Weights of a small transformer language model: rotary positions.
Each number is 50 + 12 x the weight over its row's rms, rounded and kept within 0 to 99. Layers, rows and columns count from 0. The size before them is the row's rms in percent of the matrix's.

# layer 4 MLP up, 2816x704, rms 0.291, rows 1296-1335, columns 440-527
101:61 66 38 43 50 42 47 56 37 50 71 57 34 67 43 20 35 44 33 50 71 61 39 73 31 57 63 63 28 36 37 37 68 41 55 61 56 48 37 58 54 82 53 53 52 70 51 59 51 68 37 53 55 38 53 38 37 42 54 57 59 51 48 32 46 29 75 47 38 65 38 58 29 41 35 29 41 55 61 61 25 62 41 58 50 22 30 34
110:45 61 31 66 43 52 45 49 44 60 73 62 64 46 31 37 69 79 50 24 33 66 60 37 52 48 22 46 51 44 23 41 23 54 58 34 53 63 55 42 63 37 52 38 54 75 43 53 65 64 49 34 57 47 59 61 61 35 38 68 44 38 58 60 69 23 44 37 43 59 73 44 45 59 51 31 38 45 43 63 25 46 46 42 56 46 34 41
096:42 45 38 59 52 61 66 21 44 52 55 59 77 51 42 41 52 50 65 30 24 54 51 13 57 59 56 23 36 39 63 53 45 47 61 54 40 67 45 55 49 39 43 50 54 62 47 50 58 69 47 39 44 37 48 65 48 38 45 40 50 55 69 61 33 38 63 51 44 51 64 52 24 46 64 43 50 26 50 44 59 43 43 53 59 55 47 60
095:25 33 68 63 40 52 23 68 54 58 40 55 62 57 52 33 52 70 55 42 66 61 39 52 58 68 25 53 66 38 28 57 24 55 34 33 59 44 42 70 54 73 35 80 41 46 41 44 54 61 58 34 42 37 65 67 43 35 56 33 34 35 62 41 57 38 49 70 40 50 40 50 35 32 59 61 38 51 52 47 37 46 24 27 34 33 42 41
098:67 61 42 41 47 78 42 32 48 44 50 51 46 67 53 39 54 64 61 63 66 49 38 37 36 42 36 37 36 58 69 51 63 63 39 36 57 56 48 48 58 52 47 53 45 60 32 61 50 59 58 53 39 35 32 52 59 63 33 49 55 47 44 33 52 54 35 55 63 54 48 62 44 51 46 74 50 48 64 44 60 34 48 43 47 32 57 43
104:58 47 51 51 67 47 73 35 46 62 52 57 49 85 33 68 68 54 43 41 56 56 42 45 57 43 41 35 75 43 61 74 39 39 42 60 29 53 71 20 61 64 70 75 54 56 55 41 63 43 61 51 38 62 75 49 53 49 64 60 32 53 70 65 62 50 62 48 53 39 35 29 51 51 45 44 63 45 54 55 37 64 46 77 46 57 43 55
094:58 46 73 42 53 52 67 71 36 41 41 47 66 39 68 50 45 80 41 55 82 49 52 62 38 49 60 44 48 60 31 61 57 51 55 63 39 45 47 63 54 69 52 56 44 50 64 17 50 58 46 47 69 41 54 59 48 65 71 50 61 47 32 49 39 40 50 50 41 45 42 59 43 64 47 56 47 64 58 38 64 53 54 36 46 31 63 50
105:60 70 57 52 66 50 61 29 46 40 35 57 60 58 52 45 54 40 36 26 68 56 35 64 48 52 54 56 42 43 59 37 58 53 70 55 38 60 47 63 68 62 50 60 48 64 49 37 57 65 39 47 56 30 50 67 39 44 58 53 50 42 45 49 51 56 48 65 49 50 60 35 19 48 61 37 43 59 45 48 71 47 54 39 49 45 56 44
104:64 36 52 47 51 51 57 36 68 80 70 58 40 52 38 15 52 55 40 50 54 30 61 69 51 68 26 54 58 50 63 55 44 50 60 63 57 53 60 48 58 34 50 65 61 40 52 60 43 35 52 35 73 52 38 45 50 54 43 35 42 46 42 40 34 25 60 52 46 52 54 54 48 55 49 49 56 50 48 53 49 50 63 44 53 30 68 59
091:66 32 47 66 73 44 48 48 41 41 38 39 43 25 40 36 71 42 50 36 14 38 67 35 55 55 26 27 33 39 47 40 56 37 61 54 49 49 52 65 36 63 70 44 39 57 65 41 44 48 51 36 63 51 43 48 60 58 31 61 51 50 46 46 49 46 43 39 44 46 39 60 37 26 63 46 63 44 59 36 62 47 47 50 47 40 66 60
098:41 47 41 71 35 58 56 57 70 74 33 44 58 50 54 69 35 55 49 44 64 54 40 28 27 64 56 32 54 28 37 62 49 34 57 67 41 49 41 69 40 57 55 46 51 63 38 53 65 60 26 66 66 23 44 32 51 41 58 59 36 45 46 34 48 58 50 53 62 62 69 22 46 49 34 58 28 54 42 37 48 46 52 51 48 65 46 49
095:23 45 48 37 49 53 67 30 36 67 51 47 54 65 56 66 52 51 75 53 36 33 66 72 44 49 55 37 44 47 39 52 45 57 19 52 57 45 43 70 45 41 44 60 52 50 44 52 52 47 62 31 55 42 42 43 41 37 62 44 57 42 65 65 60 52 48 60 28 66 50 54 51 38 54 57 54 65 57 60 33 46 50 46 48 49 55 59
091:38 55 52 67 41 45 78 42 55 72 56 32 52 53 56 22 45 62 28 53 53 58 49 54 44 49 39 25 51 45 31 61 55 56 60 45 56 44 32 45 54 53 48 44 57 65 41 63 57 61 46 44 69 67 54 35 44 40 65 48 52 71 55 44 61 73 71 51 74 35 59 36 60 52 27 51 50 48 61 63 33 52 55 38 64 31 57 30
105:52 60 57 78 65 57 48 32 31 59 67 65 27 59 51 49 61 60 55 52 58 28 51 59 50 50 49 35 57 33 42 63 70 42 52 47 66 46 46 64 51 60 54 44 59 43 65 70 38 55 56 70 55 50 47 66 73 53 32 61 71 69 56 39 57 38 48 48 60 59 61 60 50 70 54 42 53 58 56 37 65 42 29 57 73 54 33 49
091:49 44 57 63 66 30 55 62 49 10 35 39 39 43 57 47 74 59 34 59 44 37 58 21 68 46 61 49 62 47 41 59 64 52 33 48 60 61 44 29 48 58 74 47 47 51 42 31 24 59 78 34 40 41 47 46 46 54 50 26 44 65 61 47 31 50 57 38 54 52 75 43 41 18 31 59 56 58 49 36 38 50 50 50 65 45 35 40
102:58 47 49 60 44 60 51 59 48 55 37 52 71 68 58 53 58 40 41 28 63 43 39 59 52 45 64 36 60 52 42 60 52 56 48 37 34 62 61 61 41 61 65 56 67 46 53 42 16 60 58 58 59 48 56 51 46 59 54 41 13 49 68 44 65 54 54 45 50 46 49 50 38 43 40 47 36 58 60 49 64 62 62 29 56 49 45 59
101:42 67 45 62 58 41 67 42 66 27 47 67 44 26 39 49 51 64 25 81 21 33 58 48 57 62 52 46 35 40 60 70 51 45 23 53 69 59 64 59 53 29 44 40 35 47 49 62 34 46 48 44 44 59 41 56 72 47 37 33 46 40 27 68 48 47 45 64 65 40 59 38 69 42 59 53 42 30 38 45 40 37 45 61 56 46 57 66
100:57 45 46 46 42 54 36 57 54 47 58 64 52 49 50 51 27 80 53 38 45 39 60 69 38 44 37 47 59 56 48 52 48 47 54 51 24 27 56 46 45 56 59 51 38 54 46 62 61 66 44 25 56 59 66 69 31 30 55 46 21 45 47 62 45 42 47 47 48 57 52 68 49 53 76 57 29 53 70 44 35 42 39 52 86 59 69 50
099:71 56 49 48 62 30 14 54 51 38 49 63 51 61 36 75 62 47 47 52 43 20 38 74 60 57 51 52 63 43 39 55 74 71 47 55 57 41 56 33 46 60 48 58 64 62 55 53 47 28 18 18 54 59 60 46 50 57 49 43 44 63 37 57 47 42 49 34 46 44 29 52 35 40 50 32 52 25 58 43 30 37 66 33 54 29 55 34
095:53 54 50 77 65 62 52 56 38 68 33 63 68 39 62 47 55 34 33 38 61 61 54 75 58 58 72 53 65 70 57 50 57 41 34 47 49 57 50 49 46 49 61 42 45 52 64 63 41 27 53 60 35 60 46 44 45 40 62 38 39 66 53 61 38 56 52 53 45 52 48 64 80 66 52 55 48 58 63 45 60 69 37 47 61 48 60 61
103:46 50 52 85 58 37 62 65 55 88 63 60 70 31 39 49 38 56 56 36 46 66 56 37 52 45 51 72 71 38 56 40 38 63 51 57 63 52 39 61 65 61 42 78 53 52 45 45 52 46 50 56 39 41 55 35 59 52 78 56 44 63 64 53 39 51 51 46 63 65 64 63 45 49 57 34 42 63 45 47 30 37 35 73 59 50 72 62
098:29 49 47 48 47 60 52 42 52 62 58 66 43 64 47 49 58 56 51 56 46 48 50 61 38 54 50 29 52 61 58 64 65 40 70 35 56 52 59 45 60 37 56 47 07 60 48 37 54 49 37 43 54 47 29 51 62 54 38 23 46 35 47 51 70 45 27 45 64 49 65 29 33 70 55 55 41 32 44 50 42 28 45 49 62 52 53 62
095:65 31 47 61 46 60 37 61 33 62 71 74 52 46 49 54 54 85 48 45 46 57 49 58 50 52 54 52 34 34 66 60 49 53 54 37 55 61 32 42 47 44 50 56 48 70 61 36 49 59 68 67 67 50 73 46 32 31 42 71 43 50 66 75 46 56 40 50 73 53 39 52 72 61 29 64 59 73 61 48 59 61 53 62 63 70 46 46
103:51 64 74 46 55 58 41 48 39 38 47 46 59 45 36 55 64 68 52 76 59 38 48 57 70 52 37 40 58 38 69 59 53 51 44 39 68 41 50 44 48 30 52 37 58 69 67 46 65 72 71 49 42 53 39 45 22 52 40 56 67 57 66 38 45 46 66 63 59 57 60 59 49 46 58 46 40 46 53 51 41 37 57 60 34 63 37 55
103:56 57 32 51 67 53 53 41 43 47 26 61 59 47 43 53 59 57 68 65 48 81 62 26 60 63 45 42 50 40 48 74 60 47 48 61 58 56 49 44 44 47 53 54 64 46 29 62 62 40 42 37 52 44 37 54 39 23 25 40 44 47 47 62 38 42 58 45 54 50 61 50 37 50 32 73 44 46 58 41 55 47 67 52 64 57 53 54
083:58 55 65 43 51 47 48 51 51 56 55 42 48 36 47 46 53 39 50 34 53 68 51 31 54 55 70 59 57 45 41 41 52 56 41 67 21 44 57 54 81 55 58 49 47 39 43 53 28 40 61 61 36 48 73 24 34 40 63 66 52 37 35 50 23 67 44 53 72 40 68 59 52 45 40 42 36 47 57 41 45 76 55 48 58 56 51 53
098:60 50 32 45 40 37 38 56 36 38 69 50 48 56 51 45 31 71 50 23 52 49 45 44 54 43 46 46 61 45 39 62 75 46 44 59 37 56 30 40 47 44 54 63 51 47 48 58 58 44 37 57 59 63 49 41 61 52 40 47 62 76 41 60 42 32 61 38 71 43 54 57 52 57 53 59 56 65 54 39 64 53 69 55 65 65 55 58
088:33 53 54 50 42 58 42 53 51 56 59 51 60 35 35 53 59 37 61 47 42 29 48 47 57 47 55 56 67 50 67 51 50 81 56 51 52 39 35 41 47 53 31 38 23 59 46 28 54 51 37 42 49 28 43 46 54 67 47 40 65 48 55 68 66 75 43 51 49 55 59 57 54 21 59 55 77 37 62 54 32 45 55 41 25 45 48 58
103:47 41 82 58 46 38 40 33 42 69 47 43 40 58 35 29 71 25 39 36 47 60 51 63 62 51 52 42 39 48 44 40 47 36 41 37 57 45 43 62 53 80 54 61 63 28 56 47 38 63 39 79 76 59 48 50 64 43 33 30 53 55 52 68 53 53 44 30 37 56 33 47 43 70 72 51 28 48 65 45 56 59 77 62 54 36 38 61
115:24 54 59 56 45 61 30 56 52 31 54 51 38 61 70 43 48 58 42 44 72 59 54 45 53 57 35 60 44 29 36 35 58 41 53 72 46 47 51 62 44 68 49 36 40 63 30 60 47 28 39 65 33 67 41 46 43 50 55 45 39 67 45 45 54 69 51 74 49 65 52 40 53 63 36 49 47 53 74 39 59 49 46 67 58 56 51 65
104:39 59 69 44 44 35 49 25 65 62 68 50 72 39 65 61 52 46 43 56 46 28 24 41 30 51 67 56 51 46 51 61 67 44 56 52 36 62 36 41 81 51 50 54 54 41 70 48 57 48 53 57 29 53 43 37 55 66 43 29 60 51 38 61 58 60 59 75 22 64 49 81 57 32 51 36 61 66 50 35 50 42 40 50 74 53 43 36
102:44 49 32 52 41 26 42 43 39 32 45 48 63 51 63 43 43 52 35 49 47 57 68 48 22 55 48 62 44 42 40 35 46 44 68 55 50 49 39 73 60 55 36 54 37 69 49 44 59 53 49 38 36 57 50 54 45 41 35 49 72 58 38 70 57 36 49 41 29 56 23 75 26 61 28 38 43 45 36 53 40 39 64 42 50 59 40 38
089:52 10 55 50 48 46 25 56 55 53 33 57 46 62 55 34 65 42 76 59 42 48 35 35 45 52 40 55 51 49 60 50 38 47 63 22 42 21 61 48 30 53 25 58 46 40 50 70 43 44 39 56 51 56 45 48 44 50 68 47 43 51 51 40 59 76 61 60 69 45 54 21 33 58 43 42 51 49 59 47 65 69 63 50 55 64 61 71
101:45 40 31 41 51 52 37 63 62 63 64 64 39 52 46 41 54 48 54 53 41 62 42 77 51 48 61 52 42 43 37 67 41 35 44 49 55 62 62 41 29 39 58 60 62 70 56 61 47 59 37 82 51 55 50 67 33 47 63 67 57 54 45 22 56 49 40 55 64 85 30 52 65 33 72 65 46 41 32 59 38 40 38 41 44 51 38 45
099:49 48 66 71 38 48 29 51 51 62 27 42 49 41 38 28 63 33 62 45 50 43 52 48 53 41 61 48 49 50 67 54 73 52 44 52 17 28 46 57 30 68 54 44 43 54 41 42 52 45 39 49 40 50 61 48 32 57 61 52 51 39 36 55 16 39 52 44 50 66 80 48 43 61 45 74 72 52 30 31 46 53 63 44 48 52 35 48
092:71 54 37 60 61 28 28 61 51 47 25 44 73 59 61 64 61 29 43 50 61 65 68 52 33 60 41 71 39 61 45 63 48 70 53 52 63 63 46 28 16 50 62 41 51 31 68 39 43 49 70 36 67 56 62 50 48 65 37 50 47 57 41 48 52 53 77 41 61 42 65 54 59 64 37 35 58 71 51 68 47 32 58 64 48 29 28 58
093:49 45 61 52 56 55 35 42 58 20 46 31 61 46 71 51 52 72 55 76 49 47 34 46 54 57 46 41 51 51 47 19 50 42 60 55 60 58 59 50 51 64 52 60 41 56 61 59 67 65 30 50 62 54 62 59 44 51 28 67 53 43 53 57 30 45 44 71 32 55 55 47 63 35 46 72 46 58 48 35 54 39 51 51 55 45 43 27
103:66 64 46 36 57 74 49 50 39 61 48 49 60 29 54 41 70 57 45 39 38 34 45 46 69 58 64 23 91 22 44 44 39 64 62 49 37 48 48 42 40 71 43 32 64 34 52 55 37 64 61 55 45 71 40 55 44 68 42 59 39 50 38 30 48 46 48 68 39 28 51 40 25 51 54 58 46 71 47 45 50 51 75 53 51 49 37 68
101:56 38 44 54 46 46 57 71 52 53 57 38 41 55 65 72 50 30 36 64 45 57 41 49 61 61 48 44 44 49 41 57 48 35 43 42 51 46 45 57 54 36 42 33 34 76 56 33 56 37 42 48 57 47 37 41 45 59 39 63 59 29 35 54 51 50 55 60 33 55 56 47 51 73 46 36 48 68 54 50 26 49 50 61 52 41 33 33
103:57 36 64 48 51 44 39 43 42 39 47 57 34 43 56 48 53 60 39 56 56 56 58 52 80 44 42 56 66 36 66 43 61 28 46 74 36 64 82 35 55 56 38 68 35 42 38 49 55 54 59 69 50 45 50 54 57 55 47 69 67 44 60 55 51 48 24 53 51 68 38 43 39 66 52 63 52 56 55 43 36 55 42 48 74 38 42 47
# layer 4 MLP down (transposed), 2816x704, rms 0.151, rows 1296-1335, columns 440-527
104:57 65 56 27 38 36 37 51 46 47 62 40 49 33 44 43 60 31 57 47 60 54 55 68 40 61 47 66 54 47 63 63 41 45 66 62 51 48 52 52 49 38 27 40 51 65 67 67 65 60 40 48 38 42 68 45 32 31 58 54 55 66 66 54 58 53 51 55 46 48 46 52 34 43 69 39 55 38 54 57 50 63 44 32 72 34 58 33
107:49 43 60 46 27 78 59 65 36 57 70 54 43 47 46 52 47 57 36 49 48 55 25 36 46 67 35 56 31 29 37 61 51 58 55 43 32 43 62 68 39 44 55 57 45 64 42 66 52 56 39 40 75 66 59 52 38 31 46 56 27 25 37 44 52 51 49 44 39 74 56 33 40 59 72 38 43 52 47 52 37 41 35 60 74 59 61 48
103:45 41 72 64 52 71 61 55 33 44 66 65 28 52 42 40 42 43 54 42 61 44 39 39 48 53 45 60 71 54 50 50 43 54 52 33 36 44 53 50 15 65 52 42 41 52 40 68 39 53 20 83 63 56 73 44 43 37 43 42 52 49 52 59 27 57 75 57 39 52 23 77 51 38 37 52 53 48 68 60 50 39 41 35 44 58 58 45
095:53 43 43 48 59 54 38 61 40 66 55 43 42 38 47 55 16 54 53 59 58 48 51 14 51 64 64 57 50 60 51 67 51 54 44 52 55 60 58 52 69 46 66 70 28 37 51 32 26 52 37 52 49 31 53 36 36 46 50 55 57 42 56 53 43 40 28 53 61 31 52 44 28 53 36 51 42 33 36 56 65 35 55 51 61 48 52 61
102:65 75 50 57 45 66 50 66 45 23 54 66 66 67 51 57 55 53 45 44 49 57 27 54 22 50 39 49 66 38 66 49 63 27 48 55 55 64 45 63 39 50 57 58 65 44 34 60 63 68 72 41 35 48 50 39 52 58 55 59 42 54 44 35 23 43 42 71 40 54 55 56 56 53 49 52 53 55 50 48 36 51 39 48 47 55 60 57
104:59 21 49 53 55 70 66 53 55 72 36 62 51 70 41 65 54 60 27 47 55 73 52 31 54 49 41 37 57 32 46 56 54 53 58 34 63 51 50 51 52 69 62 40 34 52 57 45 45 51 62 54 52 28 51 51 56 31 61 61 51 46 35 67 52 41 47 68 42 33 64 70 49 72 41 53 56 57 50 52 30 48 25 46 74 67 38 54
098:45 55 63 48 51 36 37 41 48 58 58 35 53 36 53 54 47 77 50 30 44 54 56 51 53 34 54 57 50 51 56 49 47 72 40 63 32 32 63 59 39 47 62 37 51 45 38 73 31 59 45 43 67 51 49 39 28 32 71 63 59 31 54 66 55 50 41 43 53 52 66 34 47 66 27 71 45 45 32 43 53 46 62 46 61 29 64 45
103:66 74 50 44 54 29 60 51 53 51 43 66 44 62 59 50 58 55 34 38 60 94 45 41 45 46 19 25 59 37 46 43 57 52 66 50 57 64 55 53 70 49 79 52 65 44 47 54 64 47 49 45 48 50 65 52 46 65 35 43 42 43 43 46 37 47 38 49 44 44 42 51 56 46 59 61 51 49 46 33 46 55 52 57 52 37 53 45
104:52 58 65 55 50 45 51 35 46 44 45 26 36 50 67 39 53 47 51 44 37 36 61 40 66 39 47 46 64 50 43 48 52 41 26 32 61 72 58 50 62 59 31 56 30 17 26 48 54 42 65 57 73 64 36 53 56 83 50 50 37 37 36 63 70 40 66 54 59 60 43 45 70 62 35 58 46 79 47 35 37 47 53 62 46 46 55 54
098:65 46 57 64 55 64 49 56 66 50 52 56 43 39 58 34 50 64 37 25 50 59 58 25 42 46 30 54 37 53 43 72 46 56 60 57 49 48 61 58 34 88 55 48 62 54 39 60 39 57 37 63 75 51 57 33 23 45 43 49 30 37 46 66 41 35 54 61 57 48 40 65 48 64 62 38 59 45 52 38 43 35 48 75 57 50 46 53
098:52 52 47 57 59 63 23 37 57 42 53 41 52 41 40 66 44 43 45 54 43 48 41 50 53 58 69 27 48 63 22 48 53 55 33 39 66 57 53 43 60 39 29 49 59 51 34 31 39 44 39 63 79 56 44 50 51 58 48 59 64 47 66 44 63 40 50 45 31 43 53 46 52 42 46 57 58 39 55 43 52 57 42 50 58 58 48 41
096:47 58 52 44 52 51 47 30 27 38 58 39 50 55 54 81 39 58 53 56 57 47 56 48 44 59 64 57 61 53 33 70 45 56 52 44 72 49 62 49 49 43 33 42 51 31 35 56 48 41 52 47 37 56 63 54 50 46 79 62 55 63 85 60 41 49 61 35 40 32 42 72 61 68 52 60 74 53 51 71 45 60 47 31 21 82 44 28
094:43 54 49 44 67 36 56 62 67 65 46 38 36 31 53 36 62 39 59 54 51 59 63 46 51 56 37 47 51 58 39 28 17 48 43 29 40 28 62 65 38 69 48 27 22 41 55 47 29 39 38 57 41 62 41 51 43 53 41 44 39 51 49 59 70 47 65 38 36 22 52 39 54 34 57 61 41 43 43 51 41 74 44 69 40 43 55 52
103:43 47 52 47 29 53 40 62 29 55 30 42 60 46 55 62 28 54 48 45 43 43 54 69 58 42 50 48 57 38 45 51 37 54 46 43 25 43 45 55 62 55 61 41 75 35 48 60 40 73 35 55 60 19 43 47 48 44 45 65 46 70 41 46 55 44 57 49 59 27 32 79 47 35 39 55 50 57 36 54 50 42 59 61 50 59 45 40
094:51 50 54 36 44 57 46 47 34 50 50 48 47 39 29 65 53 54 54 53 41 43 73 67 50 61 68 44 46 57 44 47 27 43 62 63 64 66 74 53 46 50 55 66 78 40 38 52 51 43 43 57 46 64 46 71 55 45 51 40 50 38 77 57 42 40 66 61 33 51 62 35 44 68 36 60 53 55 73 67 74 50 38 62 60 52 50 60
097:58 56 66 73 43 33 68 54 66 58 56 30 56 64 52 47 60 42 42 46 62 46 68 71 36 31 43 64 49 43 46 45 38 45 56 47 44 52 54 67 32 48 51 67 49 43 37 53 43 35 79 31 64 41 39 59 57 45 51 53 73 48 37 62 47 40 52 51 44 55 42 46 66 55 64 43 54 51 39 78 60 50 48 49 50 42 39 49
089:49 65 54 42 63 37 39 65 43 40 53 50 54 48 66 63 64 59 53 54 23 56 50 47 53 46 59 30 35 55 64 42 53 58 54 24 55 61 50 26 26 32 26 38 62 61 45 43 49 47 21 60 36 37 48 39 43 50 40 39 39 67 47 55 42 40 41 68 66 54 59 51 52 48 31 57 38 63 51 71 48 45 35 65 41 60 52 26
103:48 43 50 49 46 54 40 68 48 53 87 43 39 46 58 62 51 53 61 54 66 63 83 51 28 56 39 40 49 68 75 41 71 53 37 52 30 31 56 72 65 55 43 61 53 57 44 55 57 72 58 60 48 50 49 64 54 35 62 33 50 61 58 46 46 42 51 61 45 37 53 69 58 44 49 66 56 52 36 29 45 60 62 52 72 44 43 50
100:40 50 51 69 47 39 43 28 54 60 56 60 22 46 24 51 55 51 56 44 46 33 42 48 47 35 60 49 51 45 59 34 54 40 53 45 77 35 62 63 69 59 56 51 57 39 51 72 40 33 63 41 41 26 62 47 56 33 46 70 47 57 52 41 34 51 38 43 70 40 35 40 65 42 34 50 49 44 49 44 48 54 47 35 55 40 33 31
098:30 81 32 50 44 66 51 67 36 49 66 35 71 48 54 65 37 28 58 55 54 47 47 84 52 35 51 65 53 68 56 58 47 68 62 41 48 31 57 26 44 47 50 47 45 52 39 66 58 71 34 43 52 27 59 38 25 45 43 55 47 61 53 55 45 45 54 61 38 68 50 33 53 49 82 50 54 47 51 41 29 26 54 60 52 48 52 63
108:58 46 42 41 59 67 69 56 60 35 64 58 44 48 62 49 56 38 60 56 68 32 56 56 69 36 62 50 61 77 51 55 62 84 47 30 52 54 47 46 59 56 62 58 50 56 54 34 37 39 49 59 44 48 62 47 47 58 75 50 61 35 69 44 61 29 60 54 56 35 58 45 61 20 33 45 68 55 43 54 42 62 47 60 57 39 31 35
100:41 47 35 52 53 49 45 56 36 57 42 54 43 77 59 54 68 39 49 68 61 43 40 59 54 53 28 57 62 62 54 27 64 56 30 32 37 59 54 34 60 53 28 46 15 36 47 43 44 48 39 52 54 59 52 55 58 51 26 74 49 42 38 45 47 47 43 43 45 47 39 31 57 21 51 25 73 46 72 65 54 44 44 82 66 27 71 48
099:57 55 55 58 36 65 36 56 32 40 30 62 59 50 37 70 58 58 57 58 56 47 53 49 36 34 49 59 46 60 49 52 54 36 43 35 49 36 49 51 61 48 63 62 53 53 65 61 45 25 75 44 42 23 33 54 57 34 54 49 44 73 55 57 45 53 52 29 34 68 51 35 64 34 50 44 20 69 59 51 53 49 37 72 57 45 50 61
100:43 60 71 46 54 56 49 59 49 54 42 48 34 42 58 54 61 53 39 55 65 58 64 57 29 32 38 54 54 73 34 63 63 47 62 61 50 45 66 36 67 57 59 44 46 48 78 20 51 22 43 50 42 45 60 37 63 62 44 35 61 74 60 31 46 63 48 65 66 49 30 59 69 70 63 56 52 48 56 57 41 27 51 50 54 47 43 51
101:53 68 39 70 60 35 31 33 66 47 39 64 60 55 46 44 48 29 50 64 43 35 70 46 69 47 54 43 77 55 51 39 54 58 70 50 69 36 60 62 58 23 36 41 55 48 36 34 69 44 60 49 57 45 59 68 43 64 32 52 49 45 51 54 42 38 64 71 42 53 40 57 38 56 58 40 67 28 40 52 45 48 56 47 39 50 44 48
099:38 54 54 38 45 62 35 73 60 28 49 53 58 49 42 49 59 48 37 31 60 57 57 54 49 51 51 32 65 58 26 54 68 38 51 44 61 59 51 45 61 40 72 51 60 42 56 33 64 45 33 66 55 41 52 42 61 43 50 48 44 34 77 57 62 57 52 59 50 47 42 46 58 44 47 63 53 64 41 59 51 37 32 55 35 52 64 32
096:66 24 43 59 49 40 50 56 67 50 52 71 31 46 46 41 60 35 53 41 61 43 30 60 46 65 56 47 61 54 58 38 61 57 59 41 54 74 55 70 53 35 85 38 53 63 44 52 55 51 53 76 63 55 54 51 83 50 43 60 37 43 52 50 50 67 58 60 69 49 53 54 37 45 40 74 60 54 58 77 62 55 59 46 31 52 26 61
091:40 47 53 62 39 77 52 57 52 45 60 54 50 48 55 70 39 47 66 58 47 51 34 47 59 57 39 49 68 52 42 55 43 44 54 58 46 61 59 56 37 43 56 44 45 38 60 29 37 47 57 72 41 37 52 53 61 27 56 69 59 28 43 65 69 61 33 54 43 39 39 38 50 24 56 38 56 55 47 61 51 24 42 51 38 45 35 33
096:55 45 40 39 43 44 42 60 59 49 52 42 64 48 48 63 39 71 44 68 51 50 30 54 77 65 65 38 42 57 57 46 39 54 35 61 45 42 69 51 26 60 52 54 49 46 54 60 36 56 48 67 39 34 52 47 41 50 60 63 53 49 37 64 37 37 72 16 57 58 47 50 36 61 51 57 34 29 41 52 59 49 43 42 55 38 46 78
104:52 55 49 58 41 59 47 56 47 50 65 63 54 30 54 62 64 24 42 54 47 50 67 47 52 44 52 51 68 38 37 58 37 44 56 23 50 54 59 55 43 63 62 35 43 46 57 44 39 17 56 51 77 70 31 39 31 56 40 42 34 46 46 67 67 46 51 53 47 50 40 30 78 31 44 58 53 74 38 51 41 53 19 55 55 76 41 54
104:54 49 64 65 47 46 39 51 32 61 65 32 48 47 53 52 40 53 44 49 71 41 52 68 39 49 50 43 56 60 62 78 60 52 32 40 45 32 40 55 35 56 59 55 48 49 63 51 43 54 59 70 23 50 56 56 18 39 58 53 69 66 36 53 42 51 51 54 29 53 58 47 46 71 73 39 52 63 43 54 53 46 62 53 49 45 57 45
099:61 54 40 34 58 33 60 36 41 48 42 47 33 40 51 57 48 29 49 48 59 43 71 32 38 64 42 60 54 43 26 50 35 66 41 33 58 47 33 48 70 37 70 57 54 49 49 59 51 71 53 63 60 38 34 39 68 42 60 40 53 62 72 43 44 23 87 33 50 53 51 60 23 52 48 46 34 43 48 56 60 55 48 64 22 37 67 51
095:74 44 28 54 65 64 57 59 59 37 25 47 43 72 46 53 58 54 38 59 40 39 38 43 47 55 57 40 44 54 56 67 40 50 46 60 52 44 39 37 64 34 65 59 66 68 49 41 59 33 46 44 76 72 68 57 50 64 52 48 41 42 54 45 67 76 44 49 29 50 48 51 60 77 56 62 61 70 59 61 46 41 40 45 58 46 51 53
100:19 25 55 33 49 52 50 84 51 53 58 62 52 51 43 46 52 65 52 45 50 61 51 63 55 30 58 26 61 47 41 33 65 49 49 48 59 79 42 43 42 46 74 58 44 30 55 47 30 56 57 34 70 60 50 42 34 75 38 59 45 50 70 44 40 49 54 63 55 39 52 29 58 60 59 73 52 39 58 68 43 47 69 55 59 30 49 62
099:56 30 37 66 53 37 57 73 25 51 34 38 58 52 79 42 45 72 36 24 67 56 42 35 51 27 69 68 45 49 55 36 53 63 52 33 32 61 46 43 35 67 56 47 42 47 43 36 49 59 50 44 66 54 52 30 52 61 48 63 58 42 34 36 20 36 40 32 52 40 55 50 45 38 57 49 44 65 62 57 32 50 33 45 31 49 55 44
094:50 60 46 52 55 45 30 46 28 36 63 48 55 47 61 53 48 38 63 44 36 51 63 55 46 39 51 53 61 55 50 32 44 76 65 51 29 54 58 53 34 54 57 37 40 74 45 32 62 69 55 64 54 63 41 45 36 57 50 45 29 64 57 84 28 61 69 51 53 46 44 51 42 47 63 56 40 65 41 59 76 62 62 58 74 51 58 37
090:57 59 81 50 53 29 45 52 40 58 19 65 63 62 31 33 53 80 61 55 48 49 66 68 37 56 59 70 47 49 50 34 73 61 66 51 39 59 66 52 34 49 76 34 59 38 55 67 33 66 63 46 85 61 44 41 58 76 34 35 63 40 47 51 55 57 48 42 51 56 39 47 45 55 41 73 41 36 63 31 34 35 43 64 61 45 44 66
100:56 43 51 44 69 65 48 63 65 57 63 64 52 46 50 58 59 29 56 43 57 17 40 26 64 48 51 32 48 48 56 59 45 35 71 37 59 36 70 48 65 40 41 57 65 73 61 58 39 56 31 35 57 36 55 49 50 64 51 43 35 40 38 62 52 70 25 47 50 46 68 53 53 63 45 51 42 40 49 80 48 26 51 63 53 53 53 42
100:64 34 38 58 28 51 73 65 62 57 55 53 46 66 65 46 60 42 49 66 54 52 59 50 45 84 43 42 47 44 46 26 51 44 51 53 51 50 49 48 41 25 61 38 58 49 46 58 65 37 21 70 63 51 33 70 33 46 73 39 47 67 51 65 45 51 38 60 36 66 50 20 24 37 58 39 43 47 47 53 83 56 46 44 52 41 57 49
100:29 55 35 48 48 52 45 73 45 56 50 61 42 45 53 50 45 39 72 56 61 55 42 38 59 31 31 37 42 45 62 53 45 54 65 39 56 56 67 41 77 54 52 34 43 52 73 40 49 63 36 50 52 51 49 52 42 53 39 64 38 51 56 56 50 55 38 53 51 57 40 70 53 48 34 44 47 45 52 53 24 44 50 52 40 47 77 46